Weights of a small transformer language model.
Size: 11 layers, width 256, MLP 1536 squared ReLU, 14.7M parameters.
Each number is 500 + 50 x the weight over its row's rms, rounded and kept within 0 to 999. Layers, rows and columns count from 0. Numbers have three digits each. The size before them is the row's rms in percent of the matrix's.

# layer 7 MLP up, 1536x256, rms 0.187, rows 407-461, columns 0-127
098:519561518469525509452643511464464538553565491479519406453514579564552493496517454502523510493518529475510554516499563531536465568438552476553514532430486565461490494486453540361463546574507488470375557581466555525512481514371507445591525515468574512575491516514581499499552494521498512491439430541523503491536478563563502445565476448489554492513523441403541570512515547500605533488463
099:479453563528513503520489553457552435479539578574526493483526517498444552514417433497597522473515463439473520451565420554521419488523480455532487502487516533503483537622437533543453476492417497481616563535551536429441565521483558507428468484544455515467519638474471551478555579452472582467551449417475566420442537504472538522619556548493482557595499365484501419485606466523583469520555
109:523565457484380376436417384510552491481408458536524562493462519431439468538491397478514543514495577459488546480477492524582507464505516579459509587543464542567495520470474550495433643459502511546498432418479522460426478496505494491542602467450425485537532554510479536525558478464543498482437446520476548523500567529443420541581566444439561553475584470537546487567463444476489520488472
101:560460503540454519591465495359546537476538486508531435538470492407472491486521593473476481448572537512538550563532628531529617510474429572499496530530479476556448531495504543369526489490504481431524536480568461473512508488422504478517563507459626503437460457364556489551504500436524580437570556452526511514496434522436528584493470541473475550514508482507484529444570553477467477508490
091:557528588445437487467467488481539517512586535433476570446509476587485545575514432561489474548475511461528433545494515502461494493500492484434521440530503479508557514584459601537476416540535577464476569512438472516510562496425466485473432501424459529506437446475568438479537533378420445408466513649493455434541543516460512532577520512491501543452514491524441570415477461478479513469536
113:516491531623587522491526462519557524483465459506441571460468505449567539516471507438576468605519521494598481508516490448399574587501494478547430467508486527453479495438528452483497462523472436380478443467580516527565561533534485404480509477491478624529407575491500400458496612557487468545486519412539486612522472470513564504446418604472519521440434536522568476523506518450523491463499
100:491489511520468509470453504519485557383506430447536553591389488540423449409541497555602565534552559491530469517471492433424506483545479522489466465512495524445521477575469531462622436495501499539433540533483540504511410466482489547435408589532538456414504465549527503546505357467458460558456513548523524560547520509572519415515400531579450473466501508567442513519452570533597473548566
104:519516485577513552512500380473502496410551594501514532513476418467561540507494573509527565596541516576438552644530641505457442440506469508466479588503468473562449491592528567560443460556505374586520496495460521480416566427572529508494454527524565544390517583475472499470546416477462503584514551428546576403440514535503561484493497446481466378527489464419474494412586460465487504518555
092:544513466480547517481473412514450467540493470537500488460471497559531389513523408447495420584469447512477495573448507451508518522442544555486544612518470403534456501504460465526467526565533433554515398532510521506486545519484498521473525587495529540450576492536471493477519464533477587504362546545510501542443557586564411546522504476537468526482452487452454529517509515567450561522510
094:513431562477636475619505462533593405452476519484509518433464441543527544501516476472539500499442512556458480514424500513525508565453509447472523525494534520487544497571612490424592432635547503411516541429521470474512489508509522585509442446563533431523543430425500462499587502486594611617471507422485542466432609533469534494460512513603416439492552583409499523531516530525563490556556
096:470425479472532444568484530574409443460455473423516513538439458505504473486653402516514482541455561533460533445521531533527589418501501527468529548482492518482465465541586512584379378410462454509501483472464457537504507488500477469523394517492534490522563485528469534465448479503525565514559490570551459514422491421536511403461496637475557577487501458496436498500459496500537482503432
115:423520501468520514521579446517505444462486429401522427474531502606553509531464536483491484527487499480532499473481535531445582463430454592461475529451544435530450437523518536443477392504518591565503438589486521462589441454410495536597495495567500564519476533473570604468516605558416520553520590439514418476435494552506515425482430459434465514594440475442554570486453466495555543552459
101:528432515503448524457482475451480412494564590538525545433451505534501547550539458561536471490518512547526510455520485529413553441479459543522538533468463420497482487433466497554453454485468551472421496485477397485471585575432538421525480503602458507458542392548472469548538472530522564536541468546635455550440486502563404429543524500504465562509676607463562432484426453506471428505466
098:466541430523512579486517604525521544505479425619532499525396527470467525453459475621515494490567577508376417508617537422428476425526495583469411379475533458525439491530550482557528559422496459530516467502530631484538483564511482506409518491458429414439528546587534505530474544500488581503528503447484489532437528549557558485555512448491547448376517542554529496559564485562493473502418
096:485441481497567474446594507635501556520530510448489520458404436557565541475478536528508532570475517500509429516532573454562461440573541603493549507472556507496456535645464560459550457508470459541549500394472547426514573523437525489439372495475505504443557601527509548474538483558564432499486490544539534492551499567440484409519489484504421451636473530576504482483465431391473403542539
101:572545461487509501509488566518531473460522464505447432449498599551505434606510467467493481384601535627583498504461507474520436526508523489566565383449484509537555515615561535480501518507544540545558446519505567569593521480570619458450500501559522467455561479564578487539484503451445496591485514486548531571438515505390452584513489550573510567502549560532516606558494428449536506493437
120:578560489543489583436439577498492514614517525510547465396449585436496457546508530515431499459508548496524355478548417488515473489562557542579536505524513492561472493485557488589447499530442472447438481411433604490452524399551503525455541456521512536554557497537466514454466489530494494517435444446503514519522502442429552480500471448483414500408459543341471462458511456539500569527495
085:496483431457553488509460523444515510485467431422538599488406526528559472564561460521497460531442587507552531503460525493493510576403496453502516544561482456435525400494455442360462541472507536542430418570500498610542475402460472465521489473544489495561384519506548446465472505470531468445471547464452451414469449491554468595488546503444562492506513489500480409478512553508451500510513
113:542511570581401486476515601554496509433505420464460509537465597559555428525518500566586484550521554498441510495546534528565528452466428495480568492482495505571524512516564563502480554549408403565479523528436465420546447591493571518521510457485490574537463531541473502430440563507566508508500485473435494496533571571457490479477517440633432478549475459469515465619466561553460490358526
115:507443645450418635425525490511507448494435505518463565481525517484518564559453516542433488443568466418569423482519464383477495480483543491511512586523608616438583503427529594493532569511486588555515544523420465585483538550459483563522452464485519517549504431524532585543516504494543479461500448502538580485484584502629516519497496463465459634523591518494461539472489541484409553481514
105:543410510501575543460402464461446540502480447593469494535472456516452530533407480554544468483504530446556466471477497470545456506553572391536513537444456480614527425527432520488423464482518492581572469477564544474569513527464478526467521514519518487408495496474389515455508488528468427456465547513496623427504449479541502515445539463542595492576520501472503518467487579517432471474540
094:497426518518571512541522427508492480495533537556457484460560458547448555510413550596499562473509522379522508435505569571564425507555515467475476499425516525439580469448402483596566400483493455538419503412559537518456502521407550429432484495512510560514508552509444445434468509566510525505462464536509525495513496472432469529538547525444493537526457441454566460543513404495437441503466
103:452450545495500510505515609479540500529523414527495474495461545467500509528597406494601503565581470449541483534495547553514432500487463571436485463456475449504438491586599519548435613464510490451472534443409477422486479473421528413462527461452468570459497536550386518483428570480561581536522494550466428390461449431514417477522525526514517467471523487438545481424549461480519470508420
086:550519462531505493529491394397515478553549555529418468530501527554576527508475433454511454481321527496493497588500496533526543468501445499437430506411439518423523503409536561447537444501469544446455456502440541549484517549457488440542495544442441487580476473477466426515540578557435467482530507500486499536582513460470457521446544442403446552432485444539476502536563413599526496475512
092:548563554456494513502506429590526510550532545532534419544489431532477508593604447458548540536469486568591561526425412465472508498459400542491495476589520529552514390523498533442525578523559554509579497504565581487472490484450529430539436499563536523492548484516565519506483555517511486565609540502560505449536570506524593491543541544477513525541523543427451506492451485417487581520499
100:498450484594469447521523617555483571508483500628438513464517459501424478475435435457525559535411564575507530577530654437570445482556429529490515552556496499529507544531457513462566418529481568422529565530517454478533532558483527537518487569468513597569565523536433504508546554564526475549543409466480560501463556496494521493474531482416470419518546546470444529509409432501483480527554
096:522543481566450546579464630627477505492465504456504448518483522578445540560518590527431522435492575462481518497530514526486551546507523514487511441386481444533506533476477546531550483505528472367496505432511489493543501451505523426508456502417476482552514429506534521506602488521484515486561481453515467463544450440424584456546525479453575536451425536551553406567501559478536538532541
097:544533510519549526476574457482479537507617535454501444391475484463507456456562422546535566470537488531507551593472448507486454483499576587500485580563451488543496489567602450539449525452446521492479477539543416495551478537579448513512609500470467470468452516519560484489481524513501545491532535631488462541539494552535459562504496478467427507484562465480529559476465475487504538543492
096:503464568538488508443452493522448532502476501396517523500471525414516595546497514494518492509475508489477470525538446386541517462561504446435479396514576603482535520420537522570469584469423432540475527526523533455632518507472467437499520473493541484495483560468494488518562600496491461497490581560456533529420430518491573570443472528610509475503417545509515516522548534556481431494530
099:483527486492535522532462524494524538504514483537610567435523452548546578440477446366536451547458543478455500474572525496476539479466542517532550524526484548460605442518496553476473532603443516445543540446445483461470495477532478431538553528575487510484517503466517480472509461460491480614479557460488454546465420569469552514497498468476476530395444636544544511498578554488522450530510
104:523565542500455517561540504607475445452528380515549613508501439439504550548433475537515495469529473532535409451516569539605561482579518572481490479516516464521531492565472485528427550553441506514518548504570460415499588559483500470425508453511522429494494430472540476578431443513463489481595450510557566567445544537454489522475528571464501475452561424570483428483460523427455554452566
099:525386505518454504531591561468528538462406445538441577434472449446574559512478446483541498496467484571506367503429562470530420517469581570485474518483448470525509491509467628510461492561510542509485510406485531504542493419513460423528507506490452521542544523486560448543459527534394577539436368551449542457427480474396500524502453467482449555469575548481511449483558516453539438459463
103:563584600479399418505466542511524512584490587392538550450465461470566459483471424529556468513418448462524412505549518425494461531475515495564531524501477487493466535622537518352556540454606506532498555459504581525496464421471532539452499510518430490492527425545545565514483444482420416548512501502560515371503619494524449583440507485493470469569443556457509452560506495513646581546512
101:495459470487526488438578415472499440409475532531505508497443488588485453599501541415487526474489572452504504509547552490478512501611491477606594536465475445447442534557578461491556456529443505447560594484508455536531518562463654585602503487476508500550492467550467485542483425502469437543653493469517522476553470463527538497555562395567384534510481528520438503534523493478588449495433
087:532502494403507508440550476470461483489460480509537580496508424439477582526552510523528524487437503612523540538451508516512359565488512492550607499487478464455490513461504573441539517459504566476388466538597475500489502582412403440483481521499527571513429557516485491406498510573463497562528459531457475525503427527454475511496526492473497480480509419436572496463590556384491475515435
105:496435497525502459469494545615456510505522456517523469458413546467568563528449451521579469481527433395492575583552522412573533472446638498521445446482507441462516528456477503547487460508502507427497508545454486580510451471502536463507397434476527508476630511520366421512453467520543477452506480574409491452559362450492555507436544474467446542543467489496530543463501486474526517446536
097:580538490551444538398486495514525499551479482474502483527545511480479524511560557530484499577506481487457461503420524597362516556484463502470403554514524527507539567500431557508506567557442517482466482402496497426494524451531498503494505489509488518521398536535600517526515461514498441505560469554428515516468608482469512551521550490398443491582608552455515463514498583494584388589561
104:494512495492521524476470522528546529630475551582422480530447547509541548487572418578563423574410535451426390594520461438544441486476452437468436470568555530491548514469530501569484479477522472487549503433530468503378508386504474546536494460420511397476512450447565596580434472492564405531516509455520509470566525453510557475438471428554415514507522398474561447522540506568489535550477
094:514572435513476468592486568525481440559436423507534608517496505544449391460480449444500533482538559521520529402537491500498502471555490396536485433513528471540555440576563386485519544494525510559552486471472463433573506443492511511490500497405538517550514549574533478543456480522540617536546475476610525480527553565411558528538498473543532520470411503591502509445488482550494525463538
108:479571556487535480536434510498448515504522442564464416604417480455443495527516453554444605519466507558410499443554457518487509399560679579519482469504450516521480522531530494452516477547444492548581466540509500529555471477480492523419434473492543485475542467489426446541436662549535400538525485467493453525507519447592552509605493559454411502495436459437505467570556439449565507540433
104:545532533510502540474480521413489518496496467469477465501457447455518557512527522448520526471551487438512462495484547425559492622550575494444410501522535505578488464583496500539463599514522495616499559454468492399428406492489527558591529423559548502478466528572547550519503490373555521534488475637503489464454521396545485529586490478453525458470499516552499422449537383478472445487450
100:451425523511465501497506550483495510505451476564448461465469422410498421502439449400478511513506533478523495602534561485503400402432451457491534454459470465528467561480439478569447464439448430573483499490582461507536534464471478523481465460512524432505578481439542594471570510463511553487513414411467585420546421494419463572558464498537488513479544388472534504544428527535515466585512
104:462502521417458472476515565503457452493595511548485507554480563442559385459601464536589431485524526492533489493485512540616539467454553472569528481487518501458506467527533449451470625548469630464496453466519540551591545393446456482441526460497559533438496452519478433538487482552418574451453446581572517502508637466511513544535554508548521598474503406376481480443411543540592394536528
104:514440508559481509555465497503518522448542518546506575526532484490559473462383520590494420490476582511473485536529529533504544494513526568517579505568525450414512462471476544596585409476556488558485480577477508490530535561417492505523465373361404495602491530468516471462486512491358479523496539524444477468529436507461518467462538416445444611436386565585573455489503470480579497469524
102:459536531541439574501533506454491445457479568493461515499472513500610468502536550573505582512517523539508509473465456517551507437458424554506399530546493570510511593603610533499476443541499570439555507503520460430551501476439555492605541537469504527468430496402428495516513467454571486509535406446516439437474527486551539402399594582509540490517577480522541457452468488379504401406514
101:498481476524520546568444502538474557503553492521389454454415559487521598502571494464489539582395443459521541534507494532439585469501567463484403530554518496506573422506547516545498489548401492480515506582521484562567607453528475550429425502555585418564430514517464456481465507521506538515478553458422589539564452530599488455421595566543456596523469527563468470545444474508541560562486
096:443538511562492461585472465543399561469495481530506497487584472509389494482502561559490516501520507544458561472495479586489588512553545481531468585553571474520537536495445533417487515531507482460497515477557501452512386497463438503522497483464445590499441485465548563519559567470374513471602534514544594585501488502514472536593492578373427577457364426529456472458527465501434528507598
091:485540513556516646528561484487446397541467493479428511460510516483543532528492468474472467541468528585474427447451467509516525437392405520446489521504554477435556490518520503469509407499478639619481462540490569397479427523401538467592527416420505405413453481502536541444457571546452474521566566531511546498534448474516459624537462480420508464489549536506556508484588524513578472497504
103:493508556552493521491510497497394466475527543479528507451454466439436488480411420544491493542467512557486517409502480431448457590500588368508460504466443427439491512493604348565559548478551433493554576516504481471507524550461561517479557480526552523493539495609472531501543562448602525446396427586487522458421503530542460519511509496520508437467462506401565472534466537519464495545501
111:530468500411505459533478447430453509547404474504454477534433501468421511453516559527518528504398462522426433576520518568516596509493512542464521528505528512521553443510575533506456563511485529588481542527488511434459498565535470485559532432424589544476506502470436423472458507569488554388500492422500459502524492505518456451501454553496428591420529493456406461659574568505470573488478
093:491461531579556593485568540459460566552467453617476532527605508405477478431439602581509584577543456402459514577492540435491514540500515369462551478446588515529504569519475483470482525489481549441508531479476522521441460542474537550484554540455561550519532459525524482411510486507450467521560482489574574552548512431452489600545539472509430462513486452552575484503511466459520426483472
097:463532542539407539509500565513533478588589529519479523443499566526520477472452458606532592497507460498509459556544571509601411560471508598540526510496452483514537451454516444445443457501383514502607424485498515482427595503510462510525545501468453565476573525453644544472475491418438405556567513498465468521468463541546455495373561554496586465570566578477466508470490467573493536484546
098:449534567493581442440495535501466514544580566442515489387430492431518450573457485517639394412460534467537498487347516459478488600439519431560545523429483571595461526495520490436553477464485496477452456472487533539471473469472478506542507544510450526488529482435522579594516425454577497469456457486505558433517513604587474666565489398545565450510528475551534517508515503512449603567491
096:519538558501487494548509616572439537462467442510453450438463457496426453498459490413550399548524500516443532554515502515466498478468514552545428613549493501576433493449501471495443520649531483511512377517589533537466582424497520564599449544489426378480580432507487459461538499563527488385489490551488456498447500469578442545596521498425472507521453512532467482461426535650521476517520
099:539375493545486507567551462514484468537462518439563566528458438470512547537464520480470526541473514502515554545525509500547566548404500481624565507564589586415557506509621490500457506562438526393525476492505490529566663535519520472512382474504459489567465476488481433561386524390530496496434594442420563434527472581552566442530559401476465514391491517571491523431499503518535446454466
# layer 7 MLP down (transposed), 1536x256, rms 0.111, rows 407-460, columns 0-127
102:513433487550517449445524557432589468552568508514574505542445458424521456500482421488532506520522575560513503443503484570520525476507481422509580457558519584592439489577481488461464521488460485474475469424460499462424421532359553406513450540558495463500546478509550430527483488520511556485419487551530600494485407481498536578458519434471508509476562444508487527560528505627555478464529
104:467513560586546521449485539466584508529544565582475455459420446449527565515490409496464569504517483402467634496494433514492450594465428505461449510498505448481491525492549453493462488548461496476538509399553531487518560541522481417435487499540467503542500518510526440544424556402601541444664441496536569492433492486484481478539548517421508490490490389493588440429511569494525518398470
100:488493494501506480462498499497482496587552555483443490479535530463607485537483512537497552507435479573459546580484505435417476502531438502570419487486565501575636557503531611509544475472485502541539457429477436471486477575576527626463548456477545435582510392520570512432403487446571472566472476538481469555516540531505493429489515541435483457518481517497481487499455567539508480509484
107:436520500548547554537498426498483478459688562391519408513466507517509566470594486455608541539530540513447546443512506447501617496498502474474450481573477496517482504542497546514446521458419464469566501371466493625542526489514472439521459524442609448542469494474496520507518561552424526477451484543462539510578416500490392473524563512599512449544520493524519458476488503544538486391397
096:558540523544570409491449608459535420517483540519452547522589460455546625439402548515589548471492445509521527525488435504522433519487395480540521509443432517429429380501480537465352386509457429550561513436489506416510568545497478453514434500515530517555489478503459483503403495401495548468516483401438554521532551507482580554586490476566531553586363551526509511429472517495459543589477
108:441530403513495537473484490512501533550387458545498588504517534524547571460469584560489542431477394477546479469473405519513441405394514504503532506468491452465477490452581469432511495367514541400584415455441429492469481479524554573479451503576544498403501479465480538533481520471512478438576451557556520517476566505477600445501509495515487630541582531431494571445560484561436435465512
098:525446418463433438472560515570404453553507416596505511588482474474454433554445537538450426439501535550518617545524504529555510461499557461444503447544588545481541513518465485493572394479571436551495508533423442601420513469608483457373431602427516435554515544557452485497498497591510458510486504420533530457488520475476481486504592595468458559540504510511555501434499476577543586473515
107:494432481434409545474597465474478467536493473582458460501557375500495459418601495419551544548603540551497480569516495462566546417520501507587516480390477502558460496553500577496484537424475431496534542445430471400417466490520486519459520502524474531486544444531547480528493501493450412574508607507600458517505494479564469495466494477440435393454526424517499499414409512459530499449521
095:516573480545601442575475510501548527512408438594447448515472538473472519423380578546493532524545469531459542625527527410492528521534558523620512562493542504498536531609468607527533630489463524448558611595507448566508465419445510553527488489542531502409484553428478553530571515479453461523425515562497567445520398510489547381487519478477469523494508535501486493485567500564481496468492
092:483429460488516570523492478448510542589561486428496431432452416389485428490631502542522448498540536515456455535495450448493445473438453547495495516515521549570543413407439500403501527506485487494445494530435410551429532508527561450456441514565553582657496465448590464458516544445490407444410512494473518484526529498442497532386433558464493599453467466513477471426506512476581547499605
098:554576563446456431477466541486557443511426493495554395559470431516487520538375560454539541482490546555508617524456524448512536512479475469495404465483545498601424426536397394529518452552465465517522531447543541494477452479471591549458471475487588509513520425491547520565482426462452510462507454464607451546489447478417419569490427555502610535526457558514507473407487454513463488492485
109:421483579605513542457456532534479560493484514523519486450492444463516510595398498403453565519410471513577486504525583520523537481464454482529424494529478481618507506553476473496533473543466466476450456515475566425462546530539509435441433487522582512492494477506509612480554554469515437512485532542506514458507532524532498540556436415429489468517427517448390478544570526479463500512527
098:574462571544482518516602503541583583489504514426554488631468546494466554403502485511513517449508416580575496473454474327453520444513564528361525491497526526446532532433566488478456517463478513551431511486401510519483484542489530512624403512569444550426544543466442489569548492518601509419469554500455530461553469570508456515518486522513555448390593603454550506434593499479533450407494
107:495458564493532426511465449440459567492552520490506572533515473481567452450496432471453457554456526563498444468492477449417471496488543481554455535441498581499540532549427581479572537432531523405440525452493512453580495492615459478433511479578457481539478566503511463525463478579517477542519564443476512476571484517539455433408453510564482492443471520428436440574534613398517541453523
087:468492459480375605590486479477534461514450465567541451472546525437567482547524484427492411440484536524502527460581511546477537378466541529499452502477424565535582546420500485553451494538489564479538475466484465435489442499514540517502533517479487453511527445476486599592471551550411503533446562592510477518502480496559490587482532475562499479470520490383500540429465440462557523448475
100:543463483447512530574455462530504497519448470536508545543578568524496432444490463473401514555402497441456441533508543476449555471555549539514453529471479524438455461509533455614502652518489482463526538586512516471435437552442507503384483527542633551452496566506466488534563521430515552507449528440453450593521597522465552489394470507447429510380496438390427564577494527588493474506529
110:519559566567527546499489553456477585532412462478502415562558450603503513556508504487488497489481506511557471515476555464464417499470603580500484528635515444576411496515508530489537484552411474520509504385500500488485534505564484501533412470544489496439526513527511463546497601368499491337591589536516516533507460470437361435481458500502559622403464514512470466523523520590462477457472
104:490465569466411530466570432588490559500513516552487449567645433449451443481495506435480573500540489534486566477457518560455468416570534484495437549509477498554509599470557487651572529551454524526521550427498528445406497550573493561494512504481497484431565506485498557579552504522536556504553538546578519563526553569490567456454497558544487443478515523530493545465512494464546498475467
102:482520476551483515474509539529603515562497463420403543562513520491561459492519503501568494416521449505482557522498483394464479419419508541481600468428458442520482519491585490462538519497493423542592497488394436505545441483507503488502602467572525604451490565503447527436458415486533452476505546561477532434461479511486510594482478573556428436461466475492485463471482401633521491451482
107:522455510543568491555522452543532433521522568486344480612532426548512515478562522540588524478530425466485483536522520506566546450462452478497485512464440577470522423461509481537489568595424491431547499550515408523524518520544608561573517521487477458476596414495509480518550489516577457575447454602501520478546544441529525455574499444589358552589576514449570419578543480501452482430517
105:404491460502410529441538554493521632430507442505495546510460354545439459487492628463423472544545486409538448463517617482525446508457440388414496502456538474499608577438502400480531450523544605534461482513437518441556451468465457552552485466435477522517520477477572535512479458525539666532424406430529555489574531389500522543445489623539403602547489524503568467480496498568550530546476
096:472543577474568484382404444463523574511515509486435499580594528492454496436550484498515581472490448459524450500397449575523443542555514433472478539425556511501475496557430450472433588500450492541436453488459492572455557582502590533527433530515585538492474443520499551434458485534569538465528471515466553507501485533397421557502471562418567530526543427513526432614555563493489535546520
103:454455468403541526526569495472490490451491460526533512541401397460438533440530452449479499525496507499537426478517468504464458541447578417530530507468440571519407498541528544484575491518453489461478561464404539567464497421488509522541521538500404533461448581523394555497554553474630628496572539429495479441453460533490527487502409490548559460488480449589508524455538565482459535541525
095:530535530506459569512516498436543524515540486427515480522438477451518516530531473532432522436456480556467522563558445539564471498383518530487530543411482490503574564473608558532444478508575568423474497453478492516507522497477538535527470508558517526512450486415520531419447482470468491562554526476475510532408507467368469546605534585464539593493520556507526526486479403516607586494521
098:478514397449586435515508467507446545507438535439463540527646465353427470438469547460494564613564477479466546424452488475468571561450487497534538454502476509472528500503460506418577518534455524453526520447434635467525433540463453437430607568570487539504447480596563484555359493513420411468574498403551489482536493522460457552406555506546504470536526496561547561535553581477487486598550
100:473459493571418513525574542447456473557464598455483513476538457443474477510450555468520405428477476521508505521443578545477373508491414466440517529502530475561610504545511392460480388487474553456468509464518473473531537529429480439552460536527605408458492554462485517521439462510537525491503546440524520531572440465516426456478541490518481487457523440448487557462493401464509454430489
097:412526526524505592532478496440429518587526493525500517463593546512509486468445463426534584540575530561523430453430495522423530504498472503436502416533506446544537568502403511435510502510409523541518474510519474559513503543541546568426472490445473543537505478551480518506568484442532477507578583552555580478378451529517455503515471473442481441434396507567518510476449411582508547456510
098:524416522582486415445503470454502466388420420481549474503377497462527491530464529414531485419458473500525564526486497504501450504442535481537405503515482566496510485379505574510440526484459481443387522524465506471519517499502404476534420462429463535557435579576515483360445546509460438553474541511513459557501523490496558522559439439599486485531438466444492461443485530497504551547586
095:491595505414567488562513478407498482453526456494484496474413479505494457524434510373517525503495453451563476508493425513520534568483472462469434513458551515479473505579603509508529462544484497464503439454512507457480467367381586487488528596573482564517507489474543548445488539573561490548489613469565490458515441436490480537532562507537391498498516514439467410518507496647523506464488
100:475515482410426504498538531506496446456574509511468544573514458385537521515546471444523486566481623465401506496589473496472590450407577471490478543427491513544475375461539548452568466529582473564493524501546516442475539493491482542476558551565485541370564459477485477488526573448642550515499435448365428569463544489464473539487487494527466444472492426548452498469603423577517442532565
107:530487565539468454586422497489500511489460401503450561482446563512448597613526562453504591439518452519549484504479502500548513432460531476446415477513540478487501531508514555558433549496479483509594617464514425561455476592582448449485416572460479456523505517528548501601542478571471484555481650457530500480504430551506535522479470535436538431511447497496403533477505511491482497493483
100:503556522527459524549611464485525526518463569554511604541388491459508525512475482427479494538494588484570454472458522548464502509467460459509492452494476556536503443525540528478560452591528457402524576474470519564568443406479519414548491513488509488525510533484473416484479505436529515484568516424419474453485502455549411548548450479505547463480408469485483462545489509509499538454560
102:456554470547543492405421521527518525539463563439599564527482483430540484536402538451469496569454488555489465478535525484467453515516582461431476470399506425522503556465583524431615524482551513498513507556562507508551430547485577532531539573531535556483433557430557464520460391432511414552485483414515493397587557522517539436469524503515502442503484582513531522605549430503541504479468
090:550485499490467463487484442558627487506483475505472471521555403448565461458471386384504469457533452499502481468538511554457570530556445515469540508545568551471478416510487494501563431525541471448550504497605447515478556499513475515462519556614521535549505464541547524506478467491441567532430580415580457499402557462548524562527510585568561495427601404516436492478420523466561468479496
098:441514540462476533496442520481523491467454439542541447453409561525491495527483481529465585431429600502553533537517462502507535452525591488515463426583518617575551485531453443467499568462361496475504445492508454577497370459489449408526481523561452453424521512526511473493529444410554523456428553490517590488506571439562541476455406542404520371472548483484543473493434480528623507466472
107:408491554499476513402440488547402580496493493463373588477571493421493510509477434462563583509438566414478504570485512438461571378446520482450480397518426419494563450493560524551470397449425473482548508501461520548462436486460501383534413410505534518472523483495438479478436445478583409458540484569471544429552435535553478479534519499472529492490436515532482456528479525532533413411598
103:647578518421523562527528533422470546589540549533447456532502455409525504499439573474461539515553482446442552469498477536395488480505535456525409560478467534530428427449486537481501561594595585453503460533441514414482498477553473536501416544528558480480499570617395530580515493454520475498505545490501383438480526517481535568547483487550600504562500517495444487468465462582625509486570
109:514485415574518501492474415467568493402522524383609477481556513520508465431554554499437569460483491467410502427581548482547583463462459474472529427434466492497493518573546472552492610592468580570553555454539603418553522444516513531560492516474594454426586499524486494497486515617518570532454479596525581525482487443499469551510621513456404437483561491421531487463480506551527537519531
103:453541454605446484464558421470468521500500538456465522568440511511546496487475512447470475502422474482472512575468470507562479511567471583595369432514425559540503503504381545544486505448452499465568423410545508433544485554459463551562479541456415545455598517569451506542463523433496515491505450504482491478498448417567463409451482464421524438427532434533508450513464518486486478502519
107:446535521519406543577417430446542521528540459492490520502494491591361527524606442481504570510461410544516517521559448530476556468463556530507603456459480540486558434551465516475474523574470418485498483513444439523481496448511500562529473512515520490555514452460565496589585577542424474545560403623464456513584617491455575517624539553468482532517485483528543532521439475534558460455423
106:471442584518466507613509481499547482499490524422462457460462483492518487477512504508550552482557470534438490575554550590423473491467512525473488455526525500472396552470469403461553435508512568523459573454464473512458510477471560467571525476452484513486517488542474440601553497377557499508506554488526571384485475430464589546502510516464569408508494467453499524461535539500538415572514
098:440506557492495513524401572481589525483483550455506418536578571510461515470497486560440469503479507525504504525418500561526524506513384480443572510422475473511472514589471543501476509417477496609390395459480538565489469480519432581493506476462408470519517490562509501500542430532512539520487493455668437502519566486423522465531522544438459531484520462558522543469337468500549446550563
099:464576497491501452549470371539490461610506537463464463547515425645540433545535467495520484525454489535595486565416491458473512501587483611546505522472549474558528494456441430482449453445519389495468449570562467447528536552507534515483537468457472465388583548408463492440531470541546537491468442401457555555441535415505532516464573526539468525526438530522580506581500602508489478520585
098:559606542525464546533446608468547470507467541590473451514464502536482533486481547548563565443454503450463585536513561610440552542428509548483470601509507444503534471510539507500418546504498463546388424510338526565478433525496457483478474434539422555551571439517438588511585562503515397524510571486499478510486468479453523525543556561469521539454577499519418504553540605612426514546488
100:467533448466554559467511511495633461505477509528441507587574512430481498432478442497541536434474466462492501409498486520532578534551565513591467517558497432568443435620512594459418492452473493501616463462574434473511480547509564449575552540567526513456554454429453536475560455394536535467473418537528498419444459431451559452438457552526497419455514480486458444501480564419371397502519
106:414473480525450457434472558463432505511496390494494510476437560501448447516448514459472418498592540523436531590561518488414588470583475501556415548518509509418502516457548467489389438478422527453516547539527465512509516548480547549504485473451553520490508464556517474470508507522517438498518522408452533514567517536460460514438446539519524463579494498521438464544499437551576473555515
097:503531537454455522508492556420480445473479489446489536438499602501465513466517439495581529533494525393540585428516491538626496483389515489493497451539506522530599507502476528524473526517425490557454560514551552551486480546410490492461445530445563463510604402528489489529536522655571470457549479433502509518475423534531475524579473483426555457515534449369515515546500558440496536463538
096:481425553472472521443519461563550576561437472466552436567561487604528542528483472426513464480510517416528498503558489408541475555572561417489485577501496465563575436523512539511446551514556458462508469543483457556506516484515470496496467560522504528388482457508481489486542376509546506537520415554525478493532518444485504542529538451450560519469512498516547482536434479415472488514439
110:534509603542481499518474578472614556458542478525491486543503515452476513491381541504488498455416552455516484396543516555477434542578523499516522499570485518440504576591480489537481472422541565460528502489484461418560560536583583537492542475588543552537343485554444486466439511558569502514493451513563579358564508459549453397491541531541518492526493567549541487477511466505511444561450
106:480415565446472482455440528448488493547453521538497473567513523521520518519477494459515422641474436564438540436476499513495500581482487560512545490518510512461507568533517462523499484455505540452527598481524524434530605513536506478402487466548427472501489527392485459475440576608371396538442405589456497504452596541523549524601438491455561487543414516519438486578534592479561469436439
096:553487552616536488509450445492554595447479514569460580531560472441459435464464453438502556578571474419473556496459483481441444398528535453419469463504525506490528512563512547442536460481433458472541488490453463545397492539519505503480541505467513447520501497573489556493446554501453569475423515460432514455569452453521395488461560491508545485523513417548636439511464511543435527480477
098:531438502539467414555500423390688506508621511547522505516552503401556538494487569536443512492529448560456456518485504422536450408510553532481531582468448482468506513422467449407510443529405514488594535577564554573503625551428436402460457559508453515486543611558523521522536522531489439478471411415426472617442458496470518490416488424467562457494492441475477491503432551502498561443437
103:493499518423541417454470506464453488519458559453504424545521575495472618492523526527492448419516566466486584444540508535561458559509503458567455522476579441467521507478537568505432513532424438549513430535596430514509538515499548373551555549577550496399528461492478557534519524565466394525472451482543517550590409518434481426534527503592569511543434499490495515536486476535466450515449
095:490587562469406573501554487477385576540413604363522520512570499491454505542394465550531519547527508515479507476540461491461530487513571451538521493505565496466481539652517526426423461508522499522474508430475506388556455423432577583507585469506526475512582494480458555454513429482509505398498465516499541495470489491499499539506524530452362603406516456497483418486595532486554485416490